config.yaml
n_layer: 14
activation: "geglu"
parallel_block: false
warmup_steps: 584
Each number is 128 + 24 x the weight over the matrix's rms, rounded and kept within 0 to 255. Layers, rows and columns count from 0.

# layer 5 MLP down, 128x320, rms 0.0494, rows 0-104, columns 0-63
[[155 120 134 108 164 122 107 119  63 122 163 134 138 142 128 160 119 117 108 151  83 110 138 127  95 138 130 121 126 157 109  90 145 166 155  99 112 101 173 105 128 134 119 150 117 165 129  96 149 149 108  91 169 164  86 138 124  94 160 125 122  70 157 119]
 [115 112  88 103 157  87 134 121 122 161 158 110  97 123 108  92 102 170 129 139 134 141 150 140 127 171  81 119 135 122 133 124 156 128 131 143 156 136 140 124 173  67 126 133  99 136 175 108  91 147 120 136 150 153 119 144 130 124 102 149 132 159 105 139]
 [154 100 122  92 144 153 152 152 125 145 103 123 122 136 118  89  92  79 117 103 134 122 113 123 134 121 159 144 151  94 182 108 126 106 104 108 156 118 125 101 142 138 185 120 100  97 108 107  82 120 109 111 124 115  86 117 107 149 140 136 115 107 175 154]
 [134 117 148 139 111  92 130 127 101 120 156 154 153 135 130 122 109 107 131 113 123 131 194 101  94 177 118 139 142  95  83 102 145 117 119 126 151 108 143 140 126 120 156 131 119  63  89 179 118 135 151 154 132  89 150 148 134 127 113 113 123 122  87 118]
 [163 129 146 136 165 107  81 149 115  88 145 127 127 160 144 149 127 113 151 151 127 113 137 104 164  97 110 147 122 163 123 143 136 132 137 107 151 124  46 135  91 135 114 141 115 115 127 138 128 149 134 122 106 147 127 132 103  95 133 130 132 138 130 124]
 [154 128 105  79 160  90 126 104  98 133 137 111 129 135  75 123 186 139 143 141 116 117 140 165  93  83 137 143 130 121 149 128 123 106 158 139 140 139 124 134 153 128 121 126 152 139 103 146 114 126 154 148 120 145 154  96 153 160 160  97 121 129 114 151]
 [123 153 146 124 112 108 122 120 128 148 117 113 148 120 142  89 156 113 147 152 125 111 106 176 120  90 145 108 135 147 106 134 151 108 139 105 137 148  88 135 103 136 156 121 100  92 106 144 131 132 146  88 135 151 139 163 133  91  88 132 122 115 101 159]
 [120 167 157 126 171 128 125 126 117  92 158 129 128 168  77 134 180  97 165 119 114 159 133 106 163 172 104 161 129 158  98 134 128 132 111 126 195  94 137 117 116 148 135  99 178 165  83 113 145 118 115 123  67 119 119 125  72 121 117 171 122  86 130 116]
 [161 149 147 148 103 131 144 145 137 105 114  83 141 117  93 141 129 140 126 174 163 130 138 142 129 144 143 142 109 135 145 161 165 149 138 130 154 157 113  79 138 142 172 132 153 115  98 151 181 134  75 128 188 121 124 130 140 142 129 137 155 129 122  96]
 [131 143 110 124 130  72 119 110 162 128  93  73 116  68 125 126 131 136 140 100 127 117 162 138 141 120 118 132  95 103 154 129 135  99 116 146 146 122 144 136 173 105 121 109  88 158 112  97  98 105 128 135 107 133  96 109  94 171 106 132 115 150 132  91]
 [118  88 188 145  96 146 116 120  95 156 153 154 125 124 140 124 150 140 133 184 173  80 130 137 135  84 128 131 160 115 163 132 138 159 168 134 157  94 114 114 148 110 186 161 115 110 136 185  99 126 127 122 162 116 121 153 189 111 135 127  84 145 134 124]
 [162 140 132 150 122 146 105 116  55 116 102 139 105 152 139 150 122 119 152 136 142 185 123  98 111 165 144  91 128 177 140 115 107 180  85 116 124 119 141 141 103 102 118 169 128 141 130  93 122  97 149 123 126 114 130  95 142 166 151 153  95 158 149 112]
 [ 73 154 145 122 149 120 142 144  99 112 148  80  99 108 131 162 151 157 110 135 167  95 122 147 129 114 125 121 121  94 125 118 134 149 134 142 133 115 128 145 142 129 167 110 104 113 135 142  96 119 111 138 149 125 125 151 123 103  84 118 126 170 130 129]
 [110 120 155 184 139 118 141  83 151 163  97  74 146 107 133 156 113 116  90 125 144 122 149 136 115 101 113  94 123  86 102 107 100 117 182 122 123 115 139 177 129 137 133 109 157 133 115 134 151 130  96 173  87  65 156  76 165 165 124 142 166 143 163 117]
 [ 88  82 135 133 129 133 108 109 108 150 114 150 157 130 140 132 115  62 124 114 194  96 122 165 129 139 144 138 131 142 123 104 135 113 104 122 105 106 120 118 120 165 113 142 118 129 100 159  99  92 113 161 137 112 148 127 138 130 123 108 119 119 109 108]
 [102 160 149 149 139 126 105 114 103  94 123 122 149 115 117 131 148 122 122 126  98 132 134 119 104 148  78 120  97 171 129 173 136 146 108 129 176 166 112 139 132 114 148 173  90 110 151  81 123 111 134 121 125 135 112 115  91 136 107  80 158 144 129 123]
 [106 144 127  92 100 124 147 163  90 174 109 138 151  93  84 107 161 149 151 100 137 151 105 115 118  97  95 142 102 113 114 172 135 140 118 136  96 141 137 131 153 124 150 173  99 137 125 148 142 148 130  96 124 116 187 101 222 146 123 119 149 133  79 144]
 [107 117 152 144 149 156 102 122 149 127  99 115 132 127 123 129 114 144 121 158 153 129  71 126 137 149 170 118  85 135 114 100  97 119 131 121 119 113 132 129 146 133 144 107 144 110 139 120 142 105 131 144 107 101 133 176 105 174  99 141  91 161 122 114]
 [103 129 109 131 147 134 131  78 147 164 136 119 108 146 146 171 118 174 147 105 109 148 107 151 120 119 115 117 136 122 114 152 157 112 141 119 106 132 138 138 164 103 159 139 160 140 130 118 129 127 155 116  98 140 110 129 107 126 116 165 158  91 151 115]
 [108 163 120 116 129 142 177 100  94 188 119 141 119 131  86  74  84 183 128 114 192 127 168  86 148 170  96  91  85 118 141 124 135 155 138 121 136 161 116 115 129 133 110 124 106 178 173 127 178  78 146 104 162  55 121 146 140 168 130 151 122 181  77  96]
 [102 130 135 104  93 166 132 159 159 117 136 108 169 117 120 122 140 149 101 133 125 135 145 118 154 121 128 164 104 134 110 155 130 111 131 140 133 173 162 174 124  95 153 152 110 131 120 136 124  89 168 123 147 150 132  88 145 113  75 120 128 122 152 125]
 [144  88 147 128 124 123 122 124 127 128 152 131 174 155  91 128 154  80 125  75 163 139 137 126  85 134 137 137 112 125 167  96 123 112  84 105  93  94 118 129 106 165  79  64 131  90 109 166 131 110 109  99 116  96 148 153 139 116 152 142 103 102 112 144]
 [135 128 104 153 114 157 132 140  95 154 135  94 103  95 129 145 115 104 170  97  93 171 155 149 107 147  71 130 141 149 107 112 137 138  78 134 141  76 136 139 124 119 106 139 158  98 141  92 154 123  86 151 149 114 175 134 125 129 118 118 116 137 114 133]
 [118 128 114  92 166 115 120 108 139 127 136 138 104 139 136 127 136 165 106 114 136 148 152 144 119 147  91 143 128 139 114 138 190 110 109 111 115 120 134  68 116 133 140 138 127 103 119 117 135 134 119 144 135 138 133  97 110 107 154 131 112 108 131 147]
 [133 137 114 136 120 131 152 108 136 113 130 144 148 159 115 161 123 126 131 100 105 105 129 141 157 108 111 174 153 152 117 129 161 109 106  86  96 150 126 177 152 148 111  92 129 116 147 123 130 135 126  97 113 123  88 143 151 104 129 137 140 118 142  93]
 [142 190 126 113 115 149 151 140 127 115 160 114  94 140 119 128 156 156 128 125 125 123 117 151 110 158 144  86 103 188 116 120 118 207 152 110 122 145  94 116 100 104 155 159 167 148 148 100 125 134 144 113 148 135 131 183 139 154  97 100 114 140 147  71]
 [150 132 130 116 149 156 144  99 136 160 117 124 120 142 155 127 151 139 125  72 138 138 134 125 134  59 144 150 149 143 143  87 143 124 153 124 141 161 134 143 125 115 148 138 110 122 107 127 180 118 156 118 112 132 102 104 113 137 152 141 134 132  86 179]
 [ 99 194  91 131 103 117 129  97  91 106 128 132 123 134 168 120  75 166 183 134 132 128 136 151 138  94 107 114 167 132 165 145 160  69 159 125 132 106 152 129 114 136 131  83 122 127 119 163 136 144 160 157 129 113 109 126 151 142 155 136 126 140 103 120]
 [163 115 129 155 118 125 134 160 131 112 125 125 146 117 138 119 127 112 155 117 118 134 142 136 129 134  58 142 132 134 174 131 118  99 133 127 132 136 158  91  98 143 121 129 161 107 109 124 169 123 113 126 152 176 135 107 106 131 124 108 140 120 103  97]
 [151 134  77 117 129 161 133  92 164 159 178 120  95 141 171 132 140 141 154 120 160  72 153 103 122 133 135 105 122 105 117 123 142  88 144 121 167 112 125 104 123 109 144 150 106 137 128 136 128 139 163  98  99 116 138 153 121 133 167 169 110 141  70 174]
 [123 138 120  90 161 121 108 144  81 152 144 146 117 118 127 110 126  78 133 123 115 187 104 160 139 123  96 112 151  98 180 160 130 138 104 157 134 129 121 155 128 156 117 150 127 134 122 158 154 113  86 146 123  94 124 162 154 135 121 163 110 110 114 136]
 [109 105  91 138 117 170 116 134 144 168 147 131 163 142  82 137 111 100 135 159 121 129 130 129 132 146 109 128 135 113 104 108 115 122 104 119 129 118 127 150  78 132 129  95 152 137 157 120 157 114 155 175 129 105 135 159 100 132 134 126 101 114 131 182]
 [121 159 133 146 136 110 147  63 130 163 121 130  72 141 146 171 182 173 111  99 102  93 110 129 129 104 126 137 137 124 188 109 103  79 125 137 133 111 121  96 102 101 121  89  86 162 116 128 117 131 123 147  85 108 114  98 105 139 133 160 137 109 110 148]
 [183 110 116 105 119  85 134 143 113 115 103 155 157 108 124 141 164 142 104 111 139 115 109 143 129 127 153 128 129 136  90 151 113 173 129  90 160 168 131 130 163 106 163 118  97 118 134 133  81 126 129 140 137 158  91 142  96 145 103 144 151 158 131 110]
 [ 73 103 135 105 107 148  95  82 133 115 140 162 136 132 160 142 123 119 101 169  87 138 117 169 114 131 128 128 121 148  86 135 113 137 149 107 156 138 129  98 125 161  63 153 107  92 117 134 133 119  90 112 170 145  90 128 147 133 121 126 107 119 129 151]
 [135 157 144 117 123 188 128 111  89 135 149 114 131 125 123 124 124 126  80 131 159 126 138 152 148 178  87  81 113 131 140 102 130 137 107 121 136 144 138 132 151 109 149 119 117 144 113 171  97 125 116 109  92 163 137 142 122 147 123  96  91  81 146 150]
 [130 146 141 108 103 102 118 153 131 131 153 168 153 111 117 124 108 110 169 149 102 145 112 110 109 129 134 117 138 107 110 192 119 125 116 116 144 130 113 136 152 185 134 119 104  85 141 159 123 116 124 115 126 128 136 131 126 155 114 154 129  68 132 128]
 [174 130 134 105 105  88 124  84 103  97 155 123 111 140 149 107 121 143  77 159 130 124 101  37  99 148 182  95 131 139 112 150 137 166 110 130 131 140 150 145 144 107 147 143 114 137 134 141 135 146  92 113 109  95 152 110 145 114 120 162 154 127 125  96]
 [100 142 114 119 115 144 158 136 112 146 123  96 117 108 146 159 138 129 109 165 125  88 134 149 107 117 120 103 123  99  95 127 137  98 107 163 106 136 135 134 167 113 126 143 164 117 111 128 133 112 133 136 124 136 148 105 143 107 147 151  95 115 113 169]
 [145 134 157  92 163 119  72 141 103 166 119 121 136 122 136 118 117 132  65 114 167 168 131 132  83 174 171 156 121 180 157 118 154 127 142  63 147 119 140 112  95 155 136 156 109 135 101 132 131 122 113 133 151 153 116 120 146 116 111 112 127 106 138  81]
 [159 143  98 131  67 153 101 124  95 111 152 118 122 137 121 104 121 101 121 160 143 135 130 124 144 153  99 131 142 107 140 144  94 112 156 110  90 147 125  72  93 151 108 107 145 136 144 123 199 132 125 114 136 167 129 154 164 135 175 131 130 100 128  83]
 [136  65 150 116 126 132 167 113  53  97 144 133 137 164 114 128 145 120 155 144  96 115 108 113 148 135 152 145 166 135 113 145 135 155 125  78 130 142  78  99 111 140 151  92 135 100 148 136  86 161 128 115 192 100 122  92 134 107 122  84 152 121 100  86]
 [166 144 164 102 118 114 125 136 140 130 145 136 132 121 159 120 141 165 143 147 109 146 124 170 125 139 137 130 146 106 123 110  97 151 139 105 149 121 172 110 140 174 140 116 152  84  95 137 153 137 127 140 186  98 126 127 135 106 178 157 131  94 137 100]
 [130 114  83 110 151 167 147 145 107 112 143 103 116 142 124 121 144 114 117 122 112 111 121 120 125 114 109 142 109 136 134 144 133  70 131 150 140 149 122 126  77 136 135 162 108 121  86 121  98 207 139  99 101 133 112 134 136 109 196 128 155 136 120 165]
 [142 158 158 116 140 148 122 127 100 106  78 148 107  99 115 137 133 121 152 108 106 160 153 148 105 149 146 133 127 126 110 130 157 121 146 154 110 130 133 135  99 113 133 128 125 116 103 105  95 141 157  88 125 115 108 126 132 132 145 138 139 107 146 152]
 [110 156  90 151 109 105 111 135 117  81 118  92 126 101 126 132 159 158 130  88 122 128  68 136  91 159 115 129 102 124 122 149  85 130 131 133 117 131 105 121 124 155 109 144 119 147  97  78 128 115 161 167 101  89 162 144 142 150  74 129 138 120 141 177]
 [150 144 122 133 152 175 139 145 188 154 127 134 125 156 169 119 165 133 149 102  84  88 117 156 199 104 107 207  61 111 104 147 107 135 114 130 125 109 116 143 155 168 161 122 146 138 128 107 102 175 148 103 102 141 115 140 136 118 127 109 190 112  75 104]
 [120  96 142 111 174 154 140 101 158 100 177 147 142 159 124 146 140 119 135 123 118 135 126 125 168 127  96 196 157 140 108 146 170 107 149 102 125 128 140 127 104 142 100 114 144 145 131 114 192 168 140 135 120 125 138 127 162 113 124 123 112 153 161 123]
 [193 133 145 133 130 147 146 114 147 109 146  86 160  94 153  98 128 152 154  98 128 113 145 132 161 126 152 121 141  81 129 149 119 148 125 170 160 151 111 149 110 177 156 146 132 150 185  93 136  97 120 156  90 128 119 124 137 114  90 108 163 131 161 120]
 [110 135 130 158 136 162 119 126 144  78 118 147 160  84  99 104  96 108 145 118 135 111  76 187 105 135 123  90 141 140 128 167 111 146 158 170 104 140 154 148 121 148 124 139 124 103 126 170 147 143  89 145 130  91 119 100 131 128 154 119 141 142 149 110]
 [ 67 138 131 144 136 115 142 122 146 101 158 128 120 130 170 180 132 104  94 157 161 133 128  88 120 138  73 149 165 121 145 122 145  74  91 124 123  91 153 137 121 149 103 135  82 144  84 118 147 158 119  83 100 133 108 118 144 136 114 127 153 128 130 129]
 [ 97 133 106 127 127 123 127 139 152 112 124 128 107  84 123 108  79 116 167 130 128 152 136 131 119 124 115 137 114 118 131 123 157 150 139 148 163 129 122 141 148 107 145 124 116 151 128 109 110 129 144 147 164 114 154 127 112 118  97 130 114 181 119 172]
 [146 126 133 112 129 120 190 125  97 129 161 106 115  99 118 121 119 111 134  89 122 129 160 131  87 135 106 121 100 113 130 166 128 162 145 147 180 130 101 154 124 123 165 147 138 151 113  92 116 133 125 109 123 136 142 107 111 119 107 131 163 116 141 127]
 [109 147 141 108 104 118  81 123 104 128 102 109 125 109 145 145  94  89 105 146 154 116 143 135 139 163  96 100 146 143 110 138 123 100 126 125 113 127 147 112 164 136 140  91 132 139  97 110 121 124  98 142 108 182  74 149 130 143 170 145 117 111 114  87]
 [101 145 132 132 108 129 166 118 116 113 152 101 137 162 129 118 156 115 143 133 137 151  74 101 145 176 115 113 145 155 101 175 146 146  99 145 112 170 123  75 103  94 129 186  67 148 156  99  95 122 182  80 139 120  96 121 118 102 111 113  98 130 140 111]
 [160 121 121 172 127 107 131 136 110 153 151 104 122 131  98 119 161 144 105 160 149 120 153 171 128 119 143 112 141 113 151 105  85 136 143 171 120  90 176 171  91 164 130 112  99 113 153 128 144  75  84 131 114 128 106 159  97 111 130 119 129 110 147 128]
 [120 123 152 114 131 129 161 140 116 155 121 129 130 121 135  87 149 107 154  86  86 149 120 161 110 145 111 129 127 144 103 129 153 100 166 129 146 126 103 142 114 122 134 148 104  89 137 151 118 104 113  89 133 133 142 153 114 150  72 111  96 143 136 158]
 [162 143 120 168 155 157 138 166 134 129 110 113  72 111  65 114 125 118  96 117 127 170 142 106 102 167 131 135 193 171 150 137 146 122  81 133 136  81 124 132 133  84 130 125 158 100 101 127 111 118 103 120 122 133 140 165 125 105 116 153 122 125 146 135]
 [100 122  98  72 132 136  89  99 169 129 121 129 141 167 156 125 130 100 108 155 133 135  77  94  94 142 134 164 157 158 123 141 118 104 124  77 161  86  99 127 144 135 151 119  99 147 116 101 114 134 129 103 115 147 102 120 138 166 146 149 126 171 137 140]
 [129 123 144  99 112 142 132 119  98 100 141 111 101 124 143 159 132 131 110 120 129 106 117 107 114 129 125 101 165 132 163 123 159 187 108 127 101 134 114 136 123 118 118  83 156 145 130 123 122 169 134 100 144 143 124 157 124 131 149 110 161  95 164 165]
 [126 118 126 127 157 108 111 165 139 109 170 156 118 127 158 127 142 137 101 123 159 115 187 126 130 151 158 152 147 123 151 120  77 126 146 134 142 130 121 129 111 112  92 123 141  84 123 146 119 140 121 127 142 136 119 131 124 110 137 119 110 109  91 182]
 [111 143 117 147 149  91  91 146 175 142 176 153 150 164 167 153 141 103 122 125 118 102 152 136 178 118 119 107 142 152 113  98 100 147 195 131 152 150 117 124 149 141 128 154 113 122 170 130 136 138 138 128 128 110 104 136 100 132 137  93 153 158 114  91]
 [132 155 112  98 112 124 149 164 147  94 139 160  91 157 124 135 182 167 139 113  95 127 111 107 100 153 110 183 136 178 134 159 134 138 141 153 119 135 140 130 112 134 137 123 144 110 161 113 140 164 104 114 144 172  86 137 108 119 111  96 159 116 154 136]
 [ 80 131 173 134 134 111  97 104 110 139  93 110 109 109 110 122 147 102 102 162 110 134 144 114 120 141 167 113 117 129  90 126 128 128 160 134 119 113 137 138 108 133 152 108 146 121 147 161 120 113  78 146 139 108 138 164 106  72 136 131 105 125 145 109]
 [172 106 119 184 162 104  99 128 112  97 142 144 128 103 121 142 123  65 142 143 118 122 156 107 117 114  83 124 188  97 133 146 114 122  91 162 140 145 167 131  73 143 137  84 154 122 132 126 106 147 134 115 115 136 132 113 132 166  98 126  99  90 145 146]
 [136 112 112  54  98 131  88 152  94 137 132 116 129 127 116  94 153 154 144 123 110 102 119 119 137 109 139 171 127 138 137 179 167 126 129 110 116 123 156  96 149 156 171 150 176 111 152 107 139 130 137 102 123 141 116 160 112 156 191 164 151 100 157 127]
 [156 102 115 144 122 143 143 178 114 103 156 140 155 148 104 169 134 112 113  78 110 123  87 134  85 193 138 141 115 135 123 165 125 110 140  90 149 101 120 117 138 107 136 128 149 105 110 132 103 114  75 128 123 102 129 143 143 115 100 135 157 103 149 126]
 [ 85 177 159 171 162 174 136  84 123 159  71 134 132  87 111 175 126 160 139 166 170 126 135 122 138  99 148 117 112 115 108 126 135  73 129 117 136 179 127 128 120 117 131 115 111 135 115 162 158 103 150 152 144 133 171 116 146  86 133 131  75 147 121 105]
 [148  96 160  93 116  97  69 143  77 100 116 143 124 156  82  92 144 161  82 160 130 129 173 144 171 154 147 135 144 130 145 179 107 147 107 124 164 151  86  96  92 110 184 135 121 103 135 135  86 137  99 151 104 135 132 189 124 108 125 185 151 121 122 145]
 [100 162 160 126  97 167 142 125 128 146 142 153 142  82  88 104 114 140 150 137 135 131 128 136 109 153  93 129 110 145 154 158  85 189  64 145 178  76 136  64 110 117 163 152 108 118 131 148 151 130 162 142 151 119 158 127 138 158 141 178 112 146 129  85]
 [132 126 112 100 160 101 106 131 117 124 126 115 142 114 124 132 129  93 161 101  92 124 152 128 147 157  86 106 111 131  84 122  97 109 119 135 136 128 127 125 113 129 156 111  95 137 130 128  68 156  78  75 120 102 112 159  95 124 147 153 117 116 119 123]
 [136 145 113 104 173 121 152 157  78 149 166 139 123 154 142 160 105 109 127 141 130 132 123 128 117 147 112 128 140 169 151 146 129  93 113  81 150 129 121 121 164  95 128 109 186 126 101 132 158 103 149  96 119 150 110 116  94 131 116 117  90 111 125 119]
 [136 118 161 125 141 131  96  90 132 121 129 146 121 118 156  86 144 147 100 130 138 166 115 178 139 116 136 104 129 134  92 105 128 125 109 111 147 151 120 139 140 107 157 100 154 101 159  99 116  99 120 124 155 121 140 119 125 187 112  87 177 127 132 120]
 [117 156 130 149  92  99 131 154 101  98 118 142 148 158 113 138 135 161  94 127 155 136 144 113 128 153 142 135 139 106 131 130 127 130 111 116 132 137 119 105 174 141 111 125 117 122 102 109 131 146 186 163 134 153 145 152 133 124  91 120 139 108 134 111]
 [142  96 145 128  90 120  76 154 158 119 161 185 137 139 144 139 145 156 121 115  95 111 148 113 135 152 124 171 134 168 123  96 149 127 152 123 168 131 148 127  84 165 135 135 164 113 136 144 128 115 100  96 132 112 124 145  97 121  94 157 107 136 138  90]
 [152 121  99 140 172 182 136 152 153 112 138 118 101  98 141 100 112 138 121 105 121 124  62  98 127 113 159 145 135  95 139  83 130 146 120 127 136 152 154 127 116 109 136 151 129 145 110 119 124 172 196 157 131 107 163 102 154 180 137 150 158 165 102 117]
 [113 133 110  94 148 147 108 129 136 134 156 128 103 147 145 137 115 133 110 119 117 100 133 162 140 140 151 126  91 137 148 119 168 120 152  87 113 159 120  95 136 110 156 103 162 113 101 127 157 127 131 186 158 157 140 102 106 112 125  81 152 153  78 153]
 [122 147  98 117 108 116 123 122  57 100 108 106 147 117 122 146 158 123 108 134 124 129 124 131 133 127 101 159 124 118 142 114 128 105 144 157 111 155  97 125 161  85 121 143  97 115 131 109 145  98  93 170  76 110 149 140 124  83 107 126 162 114 139 157]
 [120 112 104 118 152 107 138  99 105 133 155 121 157  86 154 105 130 136  95 138 164  87 180 171 116  59 118 128 136 126 178 102  68 148  57 133 119 135 113 126 148 154 136 140 127  78 146 105 127  73 103 105 102 120 140 122 117 118 102 158 117 135  93 102]
 [129  88 125 122 122 114 157 162 138 147 119 119  95 107 140 124 152 121 145  93 106 135 135  96 117 112  82 130 112 134  80 133 168 116 112 167 139 166 124 148  75 109 151 126 156 124 121 108 155 155 108  86 133 156 128 103 113 121 112 112 127 147 158 106]
 [ 88 155 108 119 134 134 160 142 111 115 160 124 151 124 145 104 117 122 129 129 102 129 139 146 105 114 167 140 122 125 111 144 138 101 161 115 156 122 128  99 143 114 162 123  95 106 115 148 134  91 165 126 125 120 134 172 152 122 148 143 142 138  96 141]
 [112 116 130 133 144 137 116  95 154 145 155 141 141 157 184 162 194 116 150 124  71 107 141 147 148  97 114 109 125 136 162 113 143 136  84 111  93 177 105 107 137 126 141 109 132  90 101 107 146 168 144  86 136 136 108 125 143  99 127 146 201 176 101 156]
 [133 189 150 151  90 130 131 125 161 130 125 103 118 108 142 129 128 180 160 148  99 114  66 131 150 114 169 156 131 144  97 173 121 141 101 151 100 179 100 158 109 122 140 153 115 173 155  76 149 150 152 128 112 126 123 110 105 123 165 126 151 134 156 137]
 [137 134 131 187  92 143 128 131 178 149 169 135 161  94 124 133 109 162 118  94 127 118 150 123 169  98 173 120 133 146 175  91 111 134 156 121 140 140 193 132 117 137 111 142 131  85 114 159 142 138 152 116 103 131  92 128 155 154 134 145 157 133 123 132]
 [126 119 144 144 125 140 158 137 133 159 128 151 128 101 116 125 149 120 130 119 115 152 101 147 162 144 154 117 127 142 105 126 141 128 144  73 187 114 128 141 146 114 115 163  96 165 117 127 143 124 130 126 145  99 131 156 169 130 144 155 117 129 130 144]
 [140 171 111 140 124 127  96 113  86 153 127 138 140 107 166 164 148 128 128 162 129  99 145 100 120 121  75 143 165 117 118  97 148 121 110  90 102 141 114 134 125  72 154 187 180 112 138 136 163 134 131 101  90 149 176 144 124 152 119 124 141 145 119 133]
 [177 175 191 144 150 156 135 140 128 141 121 171  95 126 152 144 133 117 144 104 118 111 145  86 103 144 143 127 104 128 161  59  65 134  74 137 147 124 164 118 166  96 142 148 123 137 101 156  99 146 129 115 106 121 105 121 150 109 116 191 122 163 141  91]
 [104 124 126  81 133 129 158 140 185  89 110 107 105 153 146 155 135 108 138  96 123 125  78 118 133 147 150  91 139 168  97 157 116 156 179  99 163 147 145 128 139  87 125 144 123 132 102 118 108 117 128 130 149 126 123  76 128 118 107 112 112 127 133  98]
 [133 129 126 104  83 119 152 106 185  97 165 115 112 151 110 127 126 127 143 146 120  77 146 100 154 113 143 193  99 149 139 104  97 158 146 174 114 110 124 183 111 139 152  78 123 169 127 123 126 151 159 156 103 106 118 120 114 173 123 124 148 149 121 103]
 [139 141 115 127 151 123 109 103 137 145  87  99 108 134 122 116 123 128 120  99 148 122 154 152 134 137 132 136 165 102 138 113 127 120 133 138 130 151 131 117 131 136 120 138 147 150 144 144 108 148 123 146 103 114 146 134  70  92 115 126 163 107 140 148]
 [169 121 113 111 165 110 172 124 170 189 109  92 110 119 155 147 168  90 150 102 117  94 151 161 104 159 104 129 142  84 144 147 140 110 105 160 139 161 141  83 158 129 102 134 105 103 113 160 135 139 131 116 118  67 148 132  93 129 108  97 118 165 114 148]
 [160 119 121 138 164  99 145  92 108  81 177 124  99 111 136 139  87 106 124 187 135 129 192 124 119 108 133 102 110  91 122 125 126 113 129 108 177  88 135 145 156 128 147 158 132 128 113 109 140 120 127  93 153 117 124 176 103 158 172 106 112 124 114 131]
 [164 135 139 154 133 102 135 137 135 113 103 158 136 150 144 137 117 161  99 114 104 124 152  57 144 178 110 137  83 144 115 124 132  95 149  97 119  59 112 178 134 136 120 127 166 158 165 176 115 138 137 131  94 137  93 143 100 148 111 177 138 179 137 103]
 [163 162 113 124 146 136 139 148 146  88 141 114 144 101 122 115 139 152 124  68 122 105 166  95 124 180 128 139 179 130 103 120 124 107 142 135  76 146 110 141 120 118 131 108 129 134  84 129 113 159 176 132 133 138  77 139 122 153 107  79 144 146 133 154]
 [143 138 130 175 114 166 128 179 151 129 133 112 142 111 131 152 149 129 130 118 144 160 135 122 134 120 161 153 110 134 111 142 142 147 163 134 113  99 138 142  88 160 103 141 126 157 105 120 167 130 111 137 128 167 127 166 169  98 123 128 124 137 171 152]
 [ 92 108 119 153 144 150 149 116 155  93 131 175  86 115 112 105 137 151 150 131  83 136 144 120 151 130 108 103 130 138 124 107 108 125 129 143 126  84  60 139 127 112 140 101 105 126 145 139 139 160 133 113 120 115 115 118 118 136 145 171 164 119 106 149]
 [115 124  87 135 146 117  88  89 152  98 135 150 127 155 100 133 128 164 127 128  99  95 107  83 143 100 161 144  79 110 156  95  98 138 172 162 132 133 133 106 108 121 133 114 118 126  75 148  91  80 157 146 129 117 166 124 109 114 198 110 137 151 115  96]
 [143 104 143 157  99 116 115 116 137 190 122 124 134 136 101 102 108 108 113 144 110 121 155 130 131 142 128 189 127 146 142 104 139 101 161 153  85 132 162 137 133 149 153 128 153 150 112 140 136 123  74 138 102  72 150 174 116 109  73 116 131 127 118 156]
 [105 102 121 127 150 154 144  87 116 113 103 114 159 108 131 142 129  97 132 139 130 138 133 126 103 116 119 158 135 131 134  89 110 106  87 131  96  99 127 128 128 155 110  51 155 114 169 130 102  95 163 178 118  96 105 119 104 123 147 123 125 183 133 118]
 [127 165 154 157  59 134 144 115 153 121 132  81  92  72  95 130 147 143 108 134 125 120 150  98 115  98 107  92 158 106 187 142 127 102 133 141 115 162 155 102 190 113 182  94  89 142 145 164 102  96 149 146 162 110 107 118 113 144 133 212 107 115 147 159]
 [103 118 151 154 118 112 133 157 145 140 132 116 122 113 141 107 130  92 121 161 125 143 132 125 118 107 119 119  98 113 157 171  94 123 135 165 165 142 125 144 201 116 155 163 141 120 121 127  95 137 109 146 150 147 175 131 175 139 124 120 171 143 174 105]
 [116 144 116 105 155 133 124 121  76 125 111 162 148 171 123  98 115 122 138 160 106 112 117 156 126 139 112  77 116 103  93  91 135 140 111 126 142 113 141 148 104 108  74 138 136 120 146 128 133 164 105 130 140 131 145  93 170 125 125 120 145 120 116 145]
 [103 142 103  88 158  97 159  97 128 135 126 125 152 108 155 144 139 131 111 136 107 154 102 103 147 119 153 132 179 148 103 116 153 121 103 122 108 135 109 169 130 120 147 108 125 145  98 126 122 137 161 137 152 121 147 116 107 112 114 154 131 100  59 141]
 [134 110 125 174 174 130  94 118 119 116 122 144  94 101  93 167 139 106 146 136 163 111  91 118 112 117 118 113 173  88 161  89  79 117 129 134 120 122 158 113 146 153 134  95 125 153 123 129 128 127 103 108  83 133 144 150 116 148 126 147 127 169 150 130]
 [ 98 121 125 150 157 152  78  87 182 115  87 145 134 133 135 171 126  95 138 162 145 114 103  78 134 112 140 134 134 125  92  99 120 130 145 136 119  96 174 161  95 136 132 152 144 164 122 186 130 134 123  92  94  91  82 138 163 114 104  89 131 160 107 123]]